config.yaml
num_hidden_layers: 12
hidden_size: 160
num_attention_heads: 5
intermediate_size: 640
norm_eps: 1e-06
rope_fraction: 1.0
bias: "none"
tie_word_embeddings: false
init_out_by_depth: true
optimizer: "adamw"
lr_mult_o: 1.42
max_grad_norm: 0.5
decay_fraction: 0.904
batch_tokens: [16384, 32768]
doc_mask: true
Each number is 128 + 32 x the weight over its row's rms, rounded and kept within 0 to 255. Layers, rows and columns count from 0. Numbers have three digits each. The size before them is the row's rms in percent of the matrix's.

# q: layer 2 attention query, 160x160, rms 0.0743, rows 0-85, columns 80-119
# k: layer 2 attention key, 160x160, rms 0.0748, rows 0-85, columns 80-119
# v: layer 2 attention value, 160x160, rms 0.0654, rows 0-63, columns 80-119
# o: layer 2 attention output (transposed), 160x160, rms 0.0949, rows 0-63, columns 80-119
q0 081:082182127114071165110127061135128109145206132163154103109116117093129135134124149186125102106155114148155155074148170136
k0 084:158099133132136115155147188190090161066074121105111168079077116134139164130125140078139112140138123101101081160073088160
q1 079:170084130105154089129117109133123115129104093140141154133108127147115114082185140148155137161154103096096140157116130145
k1 072:117159137153088145113166071124122106083175175116152117157150094081148119159057069124167085130099144130129095100151135158
q2 077:133177121123148148100102127129161116142116172126126115124085122127097105134146091109143123192108136135163109136170088162
k2 082:135050135140083146172147142107081149154136115089110153137152138167166154145177140181083148070145077109150148114120115089
q3 079:123073123168122114131129144082117119124136114111119120157123114164156145109125129120130082081136103098173179176156145142
k3 081:138172145105115166107148088168113127122142121162124105131110119125122123152140143131101152155139140135148059070061112112
q4 079:148079121116126116119175158115088135173166172098045128106142112114147095130100123066070157110120165124200123175092141101
k4 076:103165132147106140120115129160173127141083144144219179108097112162078121088127141135095125033094075167106183091147145158
q5 083:131103076154089120104172142099070117130185147128116132133186072126105114133119090069139124156112136123135134151104135114
k5 087:139171115130113113152082091188126134119025118141187179105083142140164120117174183168127126100108088163154183140101114163
q6 061:107196141139145113072115135164169161069117030112127090097150132139099166116134136104111114108140095150099149084123090116
k6 063:094141115118138169109136119068146070186152127157077130123107128119130180191143073119146126208177141147114084109115136096
q7 097:150130165100129125138091166172175159111103042193121096155116158071141158124077166102100140135172108165111094057170116139
k7 095:082105143137162131121148113104146091176190184118126118150139089122098107155183091133140072169114124070095140111140112081
q8 086:151137153142109097157080086114131098124101136120062138145133190093148133073065133134141155123115149148113155125165087077
k8 084:104121143138143137117140141100125121079244126127172118061102081141095117161138082107166070151124128135131098103133123141
q9 083:130113167107122095173111146155123104157120191177066143140141154106170101083101130158119146113137187113102084103173132078
k9 071:114103128111163131155127104142155112057147078129122103144134129110122161128079141123178092134096164093082166093143136171
q10 074:113139119102142073061073099172107086099182077149126109130124176129171112111151146137108108146146146165099195052153125093
k10 092:122099149165149167177121134134171122092208169118099104142114085080093172127114069107188139149096129127132100121127131094
q11 081:145114162136144158104124149124116158190118135148096097169085146150132146097144124141163103155146156127087088124200119186
k11 060:156115150121191122177112090203122099072194076122124085118133152108128172120075125111128121158109089105169130151173206146
q12 093:131174188145139134084086141136085124144156150156113089106098138135108101090107130119122137070154162171098121128174199099
k12 079:205099121147158145149141094162194076096114167111114125108152116130167156124106120113200132155076114101155162162146149128
q13 066:115125161157137123194140127159121165107090205121168134131099063131071177127105126166144125099165081143113071155131121198
k13 092:095129096147119128108071148123156106092112148168152139190146128126148153112132127137135121043119169113103111169138195133
q14 070:142095169166121127152210103097101194170146124158141134111083086113103129097141103131125179127153110132166064157105092163
k14 084:126105111101144137140059099123131116081104088082105153126146185168154164104135154130123102075115139137117136164165177115
q15 107:140130090142115094115166156149136149174118154142143145101160093135159114145126113123124123131150100125142173160074122143
k15 095:138142096075083098101146112117127169133098097144170157108133162130128107167216155173099141079146178163133131135097128125
q16 118:128095153117115150075111092138185188090116149101175129106158101078158146195111107146163078095108137060108119127153079129
k16 119:087065133122103124113143143099192139145102176105174137171104099121188137176083084124176118112155199066134104068115085084
q17 113:155138140107142155103130093147094137116183093131102139092164130123076120085167119115128095132080096141099132172089135175
k17 117:159125109092133142079116091174176178057133109124132147050157107098122133159108150148130122091113106027109132174088119140
q18 131:108116179090191094157155178137126143096170090067107163155122059126190148119148111097130103091141094148150081135089164101
k18 123:123080138118156101106116190130179117112148084089073141152147078128152169119125167104180096112090085102097112116117118107
q19 114:113128158112148132204148145118098151148144152124161131127092103137147138154141107115095162139171140179140067157099141119
k19 120:089115140099116112180129170101128128147168169118132118150151105144163143171183135120104119156161122168113065090099155082
q20 130:111125166099160127144145106156195180126132130152145132160151104136130177126049141074108110139092053137151214173064129109
k20 125:091124141138147118138178131114200145164118141115120127156142089114131189130084135093118146123069072134138207176113102107
q21 136:183093125096144119185099095125127181088106154147138133134149159174114138101157090096161079144081153123124102094113114105
k21 144:169077131080146122188088104136151207096149151135142138110180144176115116122132127105154090128101128118125133125126128100
q22 102:137156087064132191115203128203124190129111138093106133135205124146083099156130126146098151110156119123126113144076157118
k22 112:123152127054134164144201122181142183148132127092112104107164080146079092157152122137102169089160124101156103109119143088
q23 143:179135113149130124147099164117127144120100166155055134195052121114143069107066099165114141138107185148060113137170130158
k23 141:161163138142129129128089175131100145097120157167074140189062119141156048115046123171081142143121195161079113128142133140
q24 107:144150122111112203102118135126142155150117139154074109088092154146117071096085154102101210131107189090127138174143173105
k24 108:118142072117117181129123096096150156169122123137059117107087135112125048104094088084154166180120198095123142167100163134
q25 133:063189126094104109101080091163114112155138178122156143153185138076141179109114055137096061092124177121128097114112097111
k25 132:079162149086112115097078115176115120162146181128163123128186157058128210097097120147113127095100156118141094111130065120
q26 117:068123152148096091158171121102175135102119101154183130121126071143124129209071145185162102101123126143118157027122087128
k26 122:099113120165112126147185122120161149093107111167179134108101070127104115195043157165160134095121124138118164058096108137
q27 122:199133106125129145074122132134130100110129097113155085137169114130127126160173120108139089127120194151075102133102103164
k27 124:213138086130108135062103129160115091137113082113150121140169099162125138168186148138091094117097159154075114121112133143
q28 132:072110118154095123158169131141095184168151088104158114152150164121093142142185130137147083115148078099181132126090127131
k28 138:074127136148121124175177140139070179177169096105170129125147147134088106143153170139119113116172102103207139111132112106
q29 108:126122165165157163141147132118124125127149130157112081122076091142107148055135135128168138120023098120083132135162151195
k29 116:123140112158132120133113130097111119104142107139109126136124131170142135039165127160163101101036103114047149156128177192
q30 133:149139114170136110140124100124096152144101118149182135127092171122169209115127163086150182154118109092126151159154153128
k30 127:144135108176125103137137111123084142134093118125225149154110134149165199103138122076148158131110127102121152183158169131
q31 125:086110112132132148179135146110117071130111144151188095077085140141149098138117142121145128110144169088098160070123109117
k31 122:095089066149106176153124153127137056144088114135213132121120094168155109135124127132133118082132150091083170076117109106
v0 089:148099112109074081108110119113097158129124156105151202119161145152213130158148150165150109088156145178115127127133147148
o0 096:122086066077116074106082135147079145128147147122133146124171175107126091163126108104108110149156124172136176122118179110
v1 096:102169137143154100151095072158065116174126023136131087110134126037153130125063091083127093179149109144131093135100115171
o1 103:141110129127136108152078081176065152166120137111202154137121185018155129132150102092136104161163139198106092148080162175
v2 080:117146111108230132136127191098151050163078106162165076110107148079092141134130110160144099178100106075144128156141113166
o2 087:158126172158176175119180126099147107141126189105098139160112069137121145140130133134143125130126165098115094132140147160
v3 103:125149104146060133152092135135162129144121167104052111182117101165141083092120154099126170152104114161150147101143091060
o3 102:110116112140120164150185097099157143116127104139103109131125140190105115157186173169127095151103085135115116120182176088
v4 085:084144101091083106129106187115068148154142120118133169125153158131131117176165168113132111096116130187084145100133165160
o4 087:160114063061114078142114128152131176127157116116122138115154184097154157132153119144094110152141134131155161095061151147
v5 085:176074145120187119083114089129146122095125115080140152114130146160174149115115116116150127037071109084149129137117164165
o5 091:147187093099172158107149150142107139112081119142194106134154130113123114059144127182114185135187172099093138140110132124
v6 095:117146159116003132156109098130103160124153146115068181131161150177131127083189177141110152113134142147151160142136129103
o6 100:096134090113045099161105097143130139128124079145108117129101140154149107166170151096145096157132150125125149139154114068
v7 101:217038129144172139058132127128118136092188150107151169098118166159158154132127150137122151111134164079114127179128169097
o7 102:151132149113154165066146173098151079094131177124098093146141097153140063146059075089143143118153146098183166179158136067
v8 105:110108110109045125115128162098111167129126184111119198142163185173125107186102115136122108096115159159125188134150171127
o8 107:134051099138105132117114146144105146107156123062065140146170157184140069166121175110135132087145084131084176115133170097
v9 099:083156138086199162128108140094150058179134136121131087145111121028101128127160107082123117153115127058111108123101101158
o9 100:101159142126156138135166137144104154191120133133096125168096117046142170116162149155129076066132112106166126143090107175
v10 097:112183075153142139205106117150065161159099099074152149138106123107129119150192115146131091140155042156075167082099186206
o10 094:096146108073125092134059128132107172142122064096135146164159167073129161119135084157125061097137101186114153091108099155
v11 093:154095137126204101151115102149141138143152126185105102134097126052137133139069104094142105170158114119187105128119109136
o11 101:151101137182170131123159148127077142154128142113158140096162126081171129152126114116138122125170119197138054107094151165
v12 079:124122141134124052102123145155140122102074170097078092107119117116094134104107092137110154121133121149139161141158112133
o12 086:109087198163076144181127101135114115111152153100109148138128139147112120145119128118162135130079103126095088138160146133
v13 089:125126135201069087133160146099117136142131102141148194125119139187133115119075150180145139105178070140076136123147132112
o13 096:151136111153136113109074134141145132124176124131139128124134101189126086161103094079132124157088105187097152140199169084
v14 097:129129120180124119132124171155170143167126145168105063155097114115100096215140137110122128187131119152121134105161146134
o14 109:128118166159117174154136121063164142161144099130088150127148084188126103163088131112142115136127099119159111136171083110
v15 117:125151108114153139072147156124182079093129156098150095145119138200101100127111153177095144107110156085106131168132149189
o15 108:158077153105149148077144142093142083071135171086118117125144136173091161143155150192108124056126102130117104173177184151
v16 092:147125158126076146070184144106176121079187110158123154116135127166146123102150146100117156167115204136168128131130110072
o16 093:156101144167099172107143153097186113072123156176124077126124132195118111155101147087134152136085190028174126160137077139
v17 092:141120094140242139088133205139171100107186119133137054118135103110081144126156140158109136126068149128054162115132175166
o17 097:112158173126155137132170163092182103088125122134143155117128071151097159090104110171099139086148145092174151130153085151
v18 091:107114081199083066225086142169108156105135089129114132129137117145087106136170108111121136186097090168097080078112138084
o18 093:075093180183053098125129075175118139147116092160070109153170117150111127128143125129142113121099084229126156117187149115
v19 109:192190139104107179145140140111201123082098162083186107165107122195096090178138154135125167073122221087176162155147130137
o19 106:108145156123124223100178104062134092114096129153087125130097132197113143104158162169119129104140153034098128174143113159
v20 094:116116197156162082148158128144161088082112142172145077096138081163072122093121073134102159140117120136125123121150127113
o20 094:156114175196086140142146110154156071095118166119110141130132093161124149136100158122163183132076127132098053140153125117
v21 101:152155124104208217063136171181130155120201113168113142117086103093121145103072125134102121112058172182157147135145127132
o21 099:161027139127173108097163187099166154081131148088205129099155167129094148087095156120076147082163129121170115081090147179
v22 094:153180118110081149066135112065114134144149185054162130151084134179173140132180149121126165098148160054117175125129123133
o22 097:119150156092164195125149144078165106152091098136118126184093098194121123122101122156125097151122142043139166133185093095
v23 093:139076098188195150138113108124175097108130148159165143127192062107130122101049081092124128112134111125139102087109160148
o23 100:119174137192210109063142140142120105178125127128135154110143094082164127127088162084132161120150103212136150083104094103
v24 093:137125125130153057108158151131068092133089141103178123094171090105164143134153112140115120113177127150176069111145126166
o24 093:122142133135171102110111098164152125093130142160171161127120156092157143137118099086129159163085152087108119109113129161
v25 104:164102123085138124167106111163053160171102103110108155111089137056175149141170170114133099178145120130147096088110133192
o25 107:105145105090133088130094143135112162141110108110167149105144158076186140146134070109126099154147140147168132107071121142
v26 089:093134113138168139129168201092167108148165116140133106124067054102131159125134164132121167148134173080123159079146080135
o26 093:122154193133137168135188118076178116105137198166092145137072080160127113128130113130088111152048141058183080155113122122
v27 104:052145138151074093167091108153123116149173107184156085142096110128107155058196146092122137142110024196119122134116095098
o27 105:100149092145115072153067096149099172148071122155145159118085078077090167064126144186111174142129143181158113122130131136
v28 084:165113112127089128090126129061103136165130126088149204129161134151167116113148175120147155094161125171132122114121138150
o28 089:121158086086127092111122137149133151141155115161159141112114113132145127114117083135110121165138144116158196073118129113
v29 097:141162140099082132160163130059158117092144109133203160093123136187072132099174145174114134089101132095105095118145140129
o29 103:140186091124145132086161148145166070092099134146139111126088092187123145121148141180119167104114178077105179132152110143
v30 088:069096090168073068115142170142137130101182123151118164121124151196104136148160170191135182114100114147097157132173148076
o30 096:118066154165084112141099117133160099100158144095087124141133107185113085181087160079102128110129107166139155131176147053
v31 087:133153119094095136086126122104120155131151108113175192107142198170134123131125137195129134051151131086127138164131155145
o31 093:148163052096189083079114161128095115126136121116183124095101128127132133133120125149092127088175133137112199129126132137
q32 069:085100140109127113121120111109134094099039139119154103183129155103072163183143103108114122108107117115134098074140137067
k32 068:117204173055137123103052113056123162114105160078082115154115147134102142181164090105138076058117178111081105148128142097
q33 084:153100087173122124107122166136149146143101116046146136073092124118120194121141060185178088083133137124173125081125138105
k33 083:122124123132185101143162077177129098126135109209114144123086141129159104153062161131134103144123115090106098152120150122
q34 081:094149155166088139158164118080134059149138169150107091111124112131158130118131160125123213186150082119126154093189133089
k34 079:075139150069168112108188163120115155093097133104144183084098118099153188124158085153133118179103139061156106125127087131
q35 081:112151069187166149102217124149116139175101144119122157137097164100099160161160141165157107175130067116144137096092188127
k35 087:131107165062162107118130164105056124195105128096163161112141157150125085189116100141128089157181165138101123120161062088
q36 091:100132118139092179182161112151147155206132123122102123096142059118165095156119118095160144146154201133202115099119115182
k36 082:169050118099108153107126150142187107128094151100078104179109119174126120154106154102111093107086117167200134097109093104
q37 085:139129110123139078133067138081128141092140127129122131104170155141144118143142179157157128149164104102177088125117159085
k37 084:089117189092102158071160120109045145120100110104120131124116132128037104116110064135119136069131174147147076161117087121
q38 098:183134095167140093111136101198138081109147103068192176169100129133104115124181105120136136100149182129103074138080154142
k38 081:130164116165131109187094087143189096120134147137088051114092109127140128134140149126125149170116114117134095166128144133
q39 097:127103143171165097117100108096130115054164113143082114138123069124133118103142150140116135197126143142115126101145094106
k39 114:131153121143113108129134104109088169146150110129148172121165136071159175115155121129132143109123087130140111135121134162
q40 086:124115155133187100150146156057132090107151144135124137168141134145190124077161192139134136165159054181102147125206152079
k40 087:135204079103151080138138060096075176157137136133187207103124179109096133099091148194110115121103102112142162121085135172
q41 097:085134091154162120120130124153157154146071158173174130097118078071119153127116133141122116072093102090131163173091050122
k41 091:112119087132124191121083172157192076116109147094113067161091091202149090137159153097148160185129112100128135127147109051
q42 077:095130135137141131188126140112114118098108124120194114062140132112156154118165123098130095120126115107149090138106074103
k42 084:112092122141120108118151134122191097180085135100119110124150116167096126219151159119156068136163099124139171116135048115
q43 092:066117121101106141114199105105182204167140127093138096139166110125056121111126146092133144100115111097184198142116061119
k43 086:128032144111115146092109178135150120126124128151122089160169133125165105179130119075153121141175143099126121141154120100
q44 099:126108154130080163140126146060130133121158139132066124149154149106141129155155118148156140143106116113133103057166154142
k44 095:173186121120135081135168092062109122220152103125145135121113076189132077122119143221095216107125122163155081128129112171
q45 087:157085135147146162207091156120122127158136144157147129097094128102137238074160168125160106146130163128147057157132118116
k45 090:158137155187110113117120105155156133175087165104157096065128129150076184153084174157168130171138078134127123124178069111
q46 119:110090096088148052105204136173097141164098145087128146111096140128112080177134117144034124123151153144136127153047130114
k46 119:115113139128094171119061147156165082079115050146100055159159127131172118121125077092145134091190180090118116133132148092
q47 088:138147081109120123104135140204133164182145114126130171195157159094112144165121085131165081108108179083138174077088153208
k47 091:121139172088106144167107134077099202086138088179095116129151199090145103106147139185127159107175156148123087112161106119
q48 087:084134083162115132104078123082171143186122108162132129154133121123111105076104093094191178151136117109096206110157159156
k48 120:121140127144202082162174141139096184137168108181144157132085116092095118105140155152104151138099120153111149132118112138
q49 095:112153197145120148146140116090120131078104151112112072112137114158143113073091143136125146123127144146129097097200148064
k49 075:162144094092101165089115110080113060178102175070158118129108138197117077148156122114127101131123130137111138094162177092
q50 122:090067136137087123120098132118122132147160121129054115169174154094127105157117173164156087106099149157149123098161185080
k50 100:199108115170194108103144145176120114143129147086141117113118108091070204160133107124137101138113081166126116106094108099
q51 089:110157170100121183156085133111098161071150102146178150093128161113155099124179126118155078105097159123129094099163148128
k51 106:144099115170139120114084125144152102125067157085147125142136085068146175162103125104163080152094121115118129122112097165
q52 098:103127165125110166144063123074165109124160075144120139117171180095148192135140194120170111160083121081084137142167098137
k52 102:125116112175152123119069130139138083135084124092188149184114083066127195171131123092137095137109136140111126165082123142
q53 119:118151119170141116128170151078126120145118111149102118080142054124144078099102145137125222164164117095114109106115074123
k53 098:110150109117125167154149135086148095154129141148096113146120106167095111141170121090134194076108172069115139117120156092
q54 098:109120133107146121138116159146171149188186104162120135127093155062079145114166138106135110153162086149120125142094147149
k54 097:144107149165193107161170199164131163103170098169067130089053126123109124137143159183130167167135109129099115112154067138
q55 085:116173084106105124074175045151099105159147065131166116127133126193096063160160084158093175103137119136165099120105175142
k55 087:141154155086094111122150134120120140102135113146152124115153209152190089077099144151133174128114132140124098115176109120
q56 103:135096154061050136103153056123124111107124106073105096160135169183134113163119083167107147111123138112145116116134157115
k56 108:152152133121111095057132095105103103147073104115184124151149136101140127117094093133102148048151098107117156115129174146
q57 099:152106124152124112132161162111099149094077170101125109126173094132163110090066124129109154104105162173135145104187117091
k57 098:123165099079084161031069074117136094093094140079108118158183135159146092139115116100132124113153139102159164109114208119
q58 102:108160166131132187141106126092143139133134065126131122134134125130159152144147208132165106150113114096144101122152128130
k58 108:131127086145091158141157160110164029206102176119184140168143109159158131153139123070147142137095077126088128126174123132
q59 118:126103112135119075105177111145122138146115126124125112081091093163110075107095068116070171117160085175157140139090134115
k59 103:132159166067110143111136119102114165067129112154072114070149174166133086089121140184117192097181177107136120108152148103
q60 100:147127109178120132152133137057144100208158072163095115114130146083126119132150182185190185155131119075132083156136098107
k60 105:170102080152154135191133186152142108168110196156163106170093156134145216137154129069143214162095131141093142135142102097
q61 102:128126080185136079150183145117133133169107176142125114140099064137112085077111120125105200128161108166155122143096098146
k61 096:149159120098106148155170145111106134122144114202061091118138158196123063130166130146101195139131131100099136098160136059
q62 112:144155118153182150177105217152143126172091151193186133140100118073153163108155139104184132130147095135122128123115086148
k62 115:121118102153140108172175163124142112206176163179080134127131151126139142143157167136149103241115084142117141123152135151
q63 108:148124146139108127119211108097123133108085138085111127111144080184140060098074135151097139085120174136127091144154102105
k63 105:130146113102070158123120097112136049146094146128129099141172113154159080144135101095121185080162161073115132114156215102
v32 091:079088125153167130141085137138116092149143143151109105102101113084162163083084036112112113098136102130132142144116168109
o32 097:150064130170159131128055150116145156132126145181166161111108094076156154058127195139100154119137107166165120116138142146
v33 110:106155117106110129151063107077133137200138140142059144152171163109185134124111097151146093115148129122093165112132189167
o33 107:135117088122163111145119111096133159229121069148190151144130130112148139141121147120136120134130117178127147072134163157
v34 095:137106148132099076187110084124117101186097094131163112124140081098159131117091156128135128201174171162078088161136136179
o34 095:153151106147098071110116061184132083178126134130137135148126086078157121149105097098152094134150101175108106123111187155
v35 109:096070094144157069079113161140132101108171150113143115150110157113108143137127172183112126054171178128119066156149146091
o35 108:145039201119172134155072105116136131096121183158093098133126074141087122138142141130126144140180187159125108187181127101
v36 097:140065149169107140109156209106147113118109170194119133111144138120162133129140167102131105133125087100221100107145088092
o36 104:151119120120148160146159165122151120111076145164103095073107158160144123128102132120136140145055143156116138105164098093
v37 102:098114141174065125183137075143087139115133136147154165140141153107170141071076077090104096161162095160139048153148128083
o37 110:154086122170142124122138115152131104157137080144109123088170136104163124107078149055144105146113104189167078144123153097
v38 104:115122122118150082186074078131128102181127134173096104123097128094160163087129097119133116159127109163117048141113193128
o38 108:155139104208170131180072124166120117173124088173154091084106098103129122103142151145131149191118126204132105129130151152
v39 097:100169124146062149096171093140126131151126160134127111153206125127151074152109121125122122093098180140125148109118087210
o39 101:108126120068128069082189102117137126145165090138140162129171177137137106154109084086120073098160127105141128077101122113
v40 093:132140151107215145111119132092095167051160141098138225160134127150122129141080162125098104114158192118139212155127144165
o40 092:111125172113111177101187106117077115114146127060127154129118183126123112137127150125092095054115153095162108169116176150
v41 097:101168092109103102155118079149101147069113112159138125100106107164132146077167113150107100164114131175156065134142112100
o41 097:174109207115088124185112095156125100121099141136129132101167132165106144151158121111183103141144163181165046137133100138
v42 105:090074114195130052134145107152161127097146112181177129155095127099123164063094104080113081153128114150110091150145100073
o42 105:141089131199087154153085148190129106094135139167102093107119090085119127099119173104124149174138130195131098194145140095
v43 102:156085108106115119086208157165187175076100156109102187139099144166105107159119127162114121127110178125151131127125093127
o43 094:114113130133126141107172148163128108040149137104124099119175181232111157181120203151069089105117153104153140152161151101
v44 108:127105126112111158190143189169134118081109130113057131106107121154107146153215181147139148155077140120120127117108131060
o44 106:136154163170118161166139164112163106089094128142110079103163115188120136154184144188130169139074138099122131138189089100
v45 095:085171187112141158164089160082092121096110106084110147131074136132084174126141093175127110079118099106144158162128186052
o45 097:112150124166194159121136129101126117153144116115101135148146107166132108091130207131134142145059114089122121137158147110
v46 109:137076144222055133159211166163169094087133125158077113147135073163079098161091171124107142128118079133116098121147089100
o46 107:130118137132078117109164111171186092047160134162087123122164120213111082159098135125104133146086095116115131155146127055
v47 091:226085166190159110130182157103160117158083135141130075119085081128207128147125177126150168131143131113126099161133148122
o47 094:161144103187192159091113114122119098145096129189122098106086099136148090089092153117104194149083134142096142152164164093
v48 102:171161071153144129107130128129135140161102116117081128102095125121099114133222111083152122129070120174136064118111110063
o48 100:144127101173134144176073204096149171128123089200103071090121102136158151103187107165154169175105116126120139124120067122
v49 100:090109088134154168071107141147066141121133178124142149122117132092102136108115130111111085116114206077147105122103136133
o49 097:087112136055163149135163176090106111151127118138116104115148171066139122139176099099093082126111183120181117113126094127
v50 109:120135137145199145083152143160103075115128156154162084102106097109111151135151142092146136144127125112174089113124085139
o50 108:078189114113120134112159165168134083071106145128120096126122146062114138108142068134141121145084168076108140108090100109
v51 092:098103119118017121148135145152171139116093124131114087127194125171124122177109169125113149178136149148113174096146121171
o51 094:140161121078038113108159120166151120091161124076127151188185175175105118230121115131126099119128135143079136111118154114
v52 101:097152135107033100079140135108149092125105159167142072099168101128135074085111104122090153102155137104145152107111061195
o52 099:110157093066091103065108116135128093145116128160141147110106120124130145144100115156073093115132129133138175089126132134
v53 105:155172115121108131127153134125115124119166107139148109079162118121109127128182146160103089185092140108166099131131058177
o53 105:124142128052114134134213171136172067156113154133103096104125124140121168138150056125158073119116119061162131088143112146
v54 097:148112116149107066179157075157148152098132104124172146141185134148130137106131174179133084139111142130101125137165122148
o54 100:157106210101102135163186094132163099125124136149120133124151088213113110165123156112152110105187131140116083151199159087
v55 102:047169136045160174086145141128106154049205172128143167152164156181059125147123142144085056106118190129150126108136122102
o55 105:106117200084077143138178118095111112083102137059102146111142173136058113158163138152101088097117206067147118156145116143
v56 090:145049129129140161108056086137085107172121144096096124108120143113156198173049078097132141191147144144101113139120194138
o56 091:118151074138128127109104134159100148148183119085126099150162138053163124149107133082169117161142097139154163119051149124
v57 116:158225142088169139169129000080126151144125052105182118137134132140162125116100095179153148167162159124075085137132192132
o57 113:185164122113189104124080075111115133175133092084202117118128162087131100117125112109198135144189153153043081142096166195
v58 099:138132159130142161113142124047128136090156146106156112111075139137141123130110062132124152121085134078189136165114095105
o58 099:164138117107149162093149141104128130128144170129098128070084146136145106087106120103100104097120135079147135162109081106
v59 104:204136109138161191085119084090082141158113109097112126126106119147179097117115105099132111201213180167128193092120152120
o59 104:163132109123111164053094129115099164146158111088165129139148187076148144135086077070139144136157110130099140104065115168
v60 095:075119137066105102150092156040072136095124159120149142141154167121164144147165181154093127126133128091156102159144130110
o60 095:101167163080159113113158095058092105165078157109095111101118111147130117158117085144128059082080190125150119157182110123
v61 094:159046087228153110082134153144119085186101148160121102123146088116138121147104135107157119171141146126096103092155107175
o61 094:122106111112114085108151127194160105115154126145126119158171090095143114122118104102097122163134104160121148092111146094
v62 100:157124085152131073171124117152143194086174087102151176082032158153093173092110128129124142107108018140137159125124153070
o62 095:141112156168103168182073180118115185112113138115120135179082130114117150113167180167171147111149098160120147155133118119
v63 087:112217145115154075120106055120143144095118083086163180167120149168115136116165204193106123040155149099142101145122116060
o63 090:105124187129116134157130035108136097130093111132139102149098100144086104152131118129165125104168205157109092189173135137
q64 098:103137105134135172106079119131125069159130123096167138115158129112131163154127123135185095158101132098113126040196135102
k64 081:177062128131153131166148147140157176148138159151114117094115145104118036093128131138083109091179120151117141133097154163
q65 091:121142086134135089079122143152135167136200145151150196114177149159099156146119152169186066126084132085059132120154112146
k65 094:044130123115105177180114177109168098109097128109177124170150072138120180194164093178126114102150176120128146078149109076
q66 095:131116118087135157142114070141126112079047140119116091142151087105137138170112109108194059106142142171114141055160087115
k66 093:145123133125109138111147210120171134149132177120140179122120140104134125101197100104148149093093123117139137113152072138
q67 093:086162132083104117132147070159137117126189092082071160106169178192136114096130134121170121153124138131122121086099218136
k67 089:115111139076106162126175158116121077121102117077226139169113163147155131168158097164181092134139104104094122113140163098
q68 095:117144111069139140170099125112191173123173136137094131085142185142137125186110134159228114158159150087108113073151106097
k68 097:059163125147067117132178122113113044140117146084194167139166103154150149114133093137155089117124132146111147113133164114
q69 091:123081111126113142098131116129162151159206121148096160127154165175145086142076163122137147139116145043093090149115159154
k69 089:140119147102129163117110082160048149150129080175113089112146117119116104090096114150124132221123133084084122102144180130
q70 088:156137123143131095152158137102090142163172113156058108082144113171102132119145162114082137123161129135155143104121098166
k70 094:117089110118141128137097141156120145111169145099162161093104168122107133139155092132104142134123146129095132108093075150
q71 085:131163076110095133105152123126101108097159081150118194178117155137148141174152112134159115114101068154106113082113108082
k71 092:085139081122149159148154120116169124104076103116147137112176060121080197147144127124149081137125114121146125101128097142
q72 099:144148130166089081076128138098096148135101094106144121093102095077121079162086125052049133126122093143114150191133119125
k72 099:204072096183135094114125150150152179136137136132091132140091104150145112135118161132109197150123107134111123123083108122
q73 086:118121115154142113125129098114115138094151157061099142177158114075118161160099065146147090068125102201139182110081175122
k73 082:121114144142114192083112119095134111137103133082166146107127100169146152179134179202114162140132138065158184107139085115
q74 102:132140149127107212147110139119176097104147141162160121163095147151117167159108130148190138117145146133130150126201162104
k74 098:070188133090110113165127153117120085121136132133128150124116143126167126143122123151139067149106174127091136110158170115
q75 076:127133185148092146112109112105136114125075113078140043103113148071124143199102146121172157160106119120184075221171115174
k75 085:189155114126152035081158100139147181162180131134069154128105148126110070111090147113071123166125151135136103201087134143
q76 084:143141121154104122150121100111104179166099176108120109076125099118129098114112125141088194133110136131136131199087099165
k76 084:110081131148135133092125166153171126115092082146147100151120105126115157132116143111154167141139134128121107124131121156
q77 111:105158099109138060129148079121095128160152113133114190076150125128125127158123107146105112128121125140125191169074147116
k77 110:150089117138141190126108115131154087097122146107175141088161157066122158172126160164176146118126144077090160071183143130
q78 105:134122075136127084090144103163091165150141145125116131092142099148138100120144114074101122119114128125167146140038089177
k78 103:109110142105153126149116128152137122107131059129143090129138065091079165190110141107138141144155062139184129132103093131
q79 094:152152114134125136128101129116151111062081135202111177115119168170145111139130135211147155104149160103057171162154150102
k79 112:090118130105141168109124166141113086132127155138179127117157147101120179097131136145145094139151115101129157053203158149
q80 093:135138114156153115119109134145159099102083177170158109095123149159088138168121124151156171114119158073131159166148137153
k80 095:119123099119120160064105093105125160106128131098148178080109128107123101161128145103078084171152140118063166122117113183
q81 103:105105117116123089168169181073155112057080107099176109133163123139095145149188177141123158119083123098108123117179107092
k81 100:153106120162096171139131137131155156063159127118094104095099190194111076064177111144130091095138090121139154172160187105
q82 105:148093108134118122110135124120104189200145104151127149106162154062145152154092136119131136167131132142174087101078108166
k82 094:157120143154145088142153135140066143175143119164144136124100125096077165148132130179166108146122096130195059141109088158
q83 095:112102125081103129121115146158092130155131139122104140142167148134147134141086121113141147093199107123195161064076145085
k83 103:101097122129151122096130103088071183179138132140162131138167134132118172178126154112092119137151103100169113092125103070
q84 113:133103149165084154147096123112108128133121139147130152114096150126102147107117098165115130137110168092133165170161116135
k84 104:114099112092113146103132109156149099131101082090158112120130106069099102131143071129184097127141128133136132181113039116
q85 103:131144164138128065134138160121078171178139099102160138097133147096097156100060134113108152163098103113149124103114120137
k85 104:180103147128109096124142136104092130168133135133143117085122128131106133076142147146121112147162166133130088122203104143